Part of a small language model's weights.
Size: 12 layers, 20 heads of 64, MLP 1664 SwiGLU, vocabulary 32768, 156M parameters.
Architecture: RMSNorm before each block, rotary positions, biases on query, key and value, untied embeddings, normalized queries and keys.
Training: a variant of Muon for these matrices, 1395M tokens, 5322 steps.
Each number is 128 + 32 x the weight over the matrix's rms, rounded and kept within 0 to 255. Layers, rows and columns count from 0. Numbers have three digits each.

# layer 3 attention value, 1280x832, rms 0.0848, rows 663-675, columns 416-623
123130097091061098108102160158175113056084176119056108140129190177073136107080101140112124121095137127159168161098123099062124144132162150202112110132140075124104106174152122104124174155151056089106132153121064168163138167080091115157126144123125090138138065080159077061172138101071132035122141175160071100144112087099110098163118130104164086150196095121101121106156091101115149123118159092165083158110114152151135150128086120124106125125078160183080091098139123117134135199162177185113112192140154146115171134114138089063110133134121127106095135126114123106128081114138046139116128118054124148136129144150116098148143076120
188131111098187154090188127133112118067098141128108098089187082132135101175178119138138113119106165134132106086138194120133121172153135161137187143160104133080113140137144114154194152118173069099101167132111136124139088091096165144168107089054180005121120154107077201091050152183147138180111132117144095141087062128132164146178159172119153160125150142156131125140137094162149147115070116107148108099125102052114128091102121110112115145126123118128056128130128073156142175105095120164071114101116115124134114142108121151201148186108133112101119153189101114182109107108140106135152037119131121148136062097195151181110123106137
116117085155137124142133152042109158169141131179147102184077101109124143151126065152135160169140036116121165079160141157138179130108134166126137112144157115131015138128137086094116052153074101126091123166124161125119128087136137140083133125138122112145162141139056164135131144155102149163148050096152148137161145125111153112130103154066150141163143129149098126094117186120148098069151157158041132162118087148083160082159162102110146148063139111044118072188151149124169097133146201078157118122138217096177104173094109120130155116136073143100130145111181147112143138112168149162111149073102191137141156154080096163070119161095
153079148141137133108053168105119116143087162135134147152158194088137187088050084138159112157157102133189124128056107151096124142082121146172150113181101100187158128173108141182144111158128118182140104114104139123167111100143182121089118101094103137095069096182132121130154169103178146121157121137114102177165134174144123161142140110140085155158120149126090174135140107089130082132099092142169115105156076102125135123155103112133112131096140158142116151106133112124151120139200129125100096100149093171122092119103092148069142169161120095143144177101138098122069159132139134170148082125103145120109144171167128129164143102131
103041152095108124168126079207183087136124179113141154145138046175124083126139155081178164193124139159127086041126107198157083106136093141137135162138161117145132101111121121074106147163029108144119117130118096095159112169103129147145083202119134070126094113120131127177149129118203156180148092150171150156088148129079143069064110120158159158089116064119119112135147145125132105118193103166094106116108093183101151136122147082119138143132142121107144150158169182163128160067153133100169103139103160052133110079122131150108121086125158127150201102091126180115158122166049138073159121129087137140125113164134109127131142138158
164114148153107068134139125076131108076120115138162154134155138104098147148078092141129119144163116117142133091092112105138199110104135132146125120111147105123111150144122139116189109087196167113112175126106117143064109098148081110074184102159202090178058091110124090104122168094135097150133153176087134144129094123154129100149129154173123134125161141141168121161180123114097121163134074096173185138122147140126184122166105067099111164133156081114152118090142121156201098103153144114152168161095095088117128205125130073054126147094147052120080100146089086110110127035178116110092116171081092093133145156105116154154127108059
120162091107082140099120109109119100096097142114134225142105166132118117174162111119148120160149124193094064147153118116165129098142143143078129108155149143194139151097114133094143121065084132108159130132072156145118170052144182124140116172093112144114146099124147137135116132156103175161073135126189134068104132074106142121128143083170104127144125092113140157129128064133096184078111184122109160127102065084185109217127144103121136133150100184154091144098110119115133120123148105129153121155179127131044196137147122114141118095118161119101148074115166111139097154169120177098175151171121140155150161059149136088099127122146
154158179165159148117104085135129093139120169145125087121069113151133096125077161139083178154075131113128075149081092090109116122090130144088107109132174125122155141077120081058084108068146109148135099111097131134099127107097127132128128109132171151139133101112144126117124132112150146151165088129110145106134077103168181133145118117145079131129164110154159101152125114173158070113163140143142136143161087111102091114173095133133160117177139167106134083080126132058053111077101118073154085115088138146149056114123134162104137089126167155116112125173098139103105092096141139102115112159143170152134152133091111114164170118108
092097107189065148060116167097121121102151118129118109122177080192103113119136156154186096167104052139126137176121121159167142118152161138162132130117174049177162108101114090128112149154159106162070100142130133156138091182110204144091122098141132138142114158075128112156150196135139118171119110126163107197194103088125124170148130098158095113133150106132117091085068117061087124124113157111118168162158081117172126138097192118096106063103143199151117159133198079147141125142167181073128139130113092105127186145140110177154100143149141156145108129070067159074117122135112117137096103149164177144118121195084124151107086215143
134169126107109130127149115137101080169151161124126152145152118097139111140076134072118156151124113107130121148114111145147150163152177075088140122084130120091134103121047108104086141110160073122134114105145188149123146146087137165213147102150163139095095161134142149147151113130152155140188090043103181164141109135110126079120128096100127127100159141125120127120102116127141128134165166125142159137149124060128176146102127114169178107126139144144131143115157095115154078051104093111100139112168132062173138120135166172120169091042149197151096106133148114129074162139087178156118151188119096164127186167099179100122170069167
079157118159151170171186116136140140148115114136127199161108093110162142109127164109124057125127118178093146064138159064085200100089146087147128112134113105070137154147148092121136161141173128156072180109064163122123158108195122129092133114127132155111178124128156172147103119124145135061116137145117092150146176126138124152109116164121147142160093045120184118147142077120100124179100059084157142130125091143157134164174093135135111072097206142155167126145155116128129141087120111142127047183127162123150063154129078152120120156092112128200115142146138112103086124146118112160137167109115137126133138139124115138135138131132
180104133148145093100117143112132159153151168164114097140083147100151102171126094175139092174159121087105138152122150147108130137041143067137096161038129160144103109100154064170135082138105102193195134139130101101118126102122086172173153108079133150156107073113141119182133143107101099123131136092110111133130085144164120153120112129172118169177065119128185138097109113092137046158107109132125128112154116127174141143195135080130120130100125116157142171094151097113108147107085169149104182109114140144195172050149169084143150174131099069123139173120157079216119159074161103136145077119083111142138102080076092119118122118148
126130135180106125121148171202138108174113116062143114045111119121170159053104101148100132099156131153117129203144139146173116121097108156105105115107109147059165114107120125168131149189144119097091129153107104115147148139103172128126160164157186106131171127111096098124164144090124095121122135106099133184077144076099099077124153096078112139109105112127141125130140166166115090101133176151117179113127131088125134146078114135154133102093194149151092125144148133122170063082125118142130140154122119140174130153143129156103134151153181114152072153138098166074140135146158108202099088132147111185134131100088090089162138088153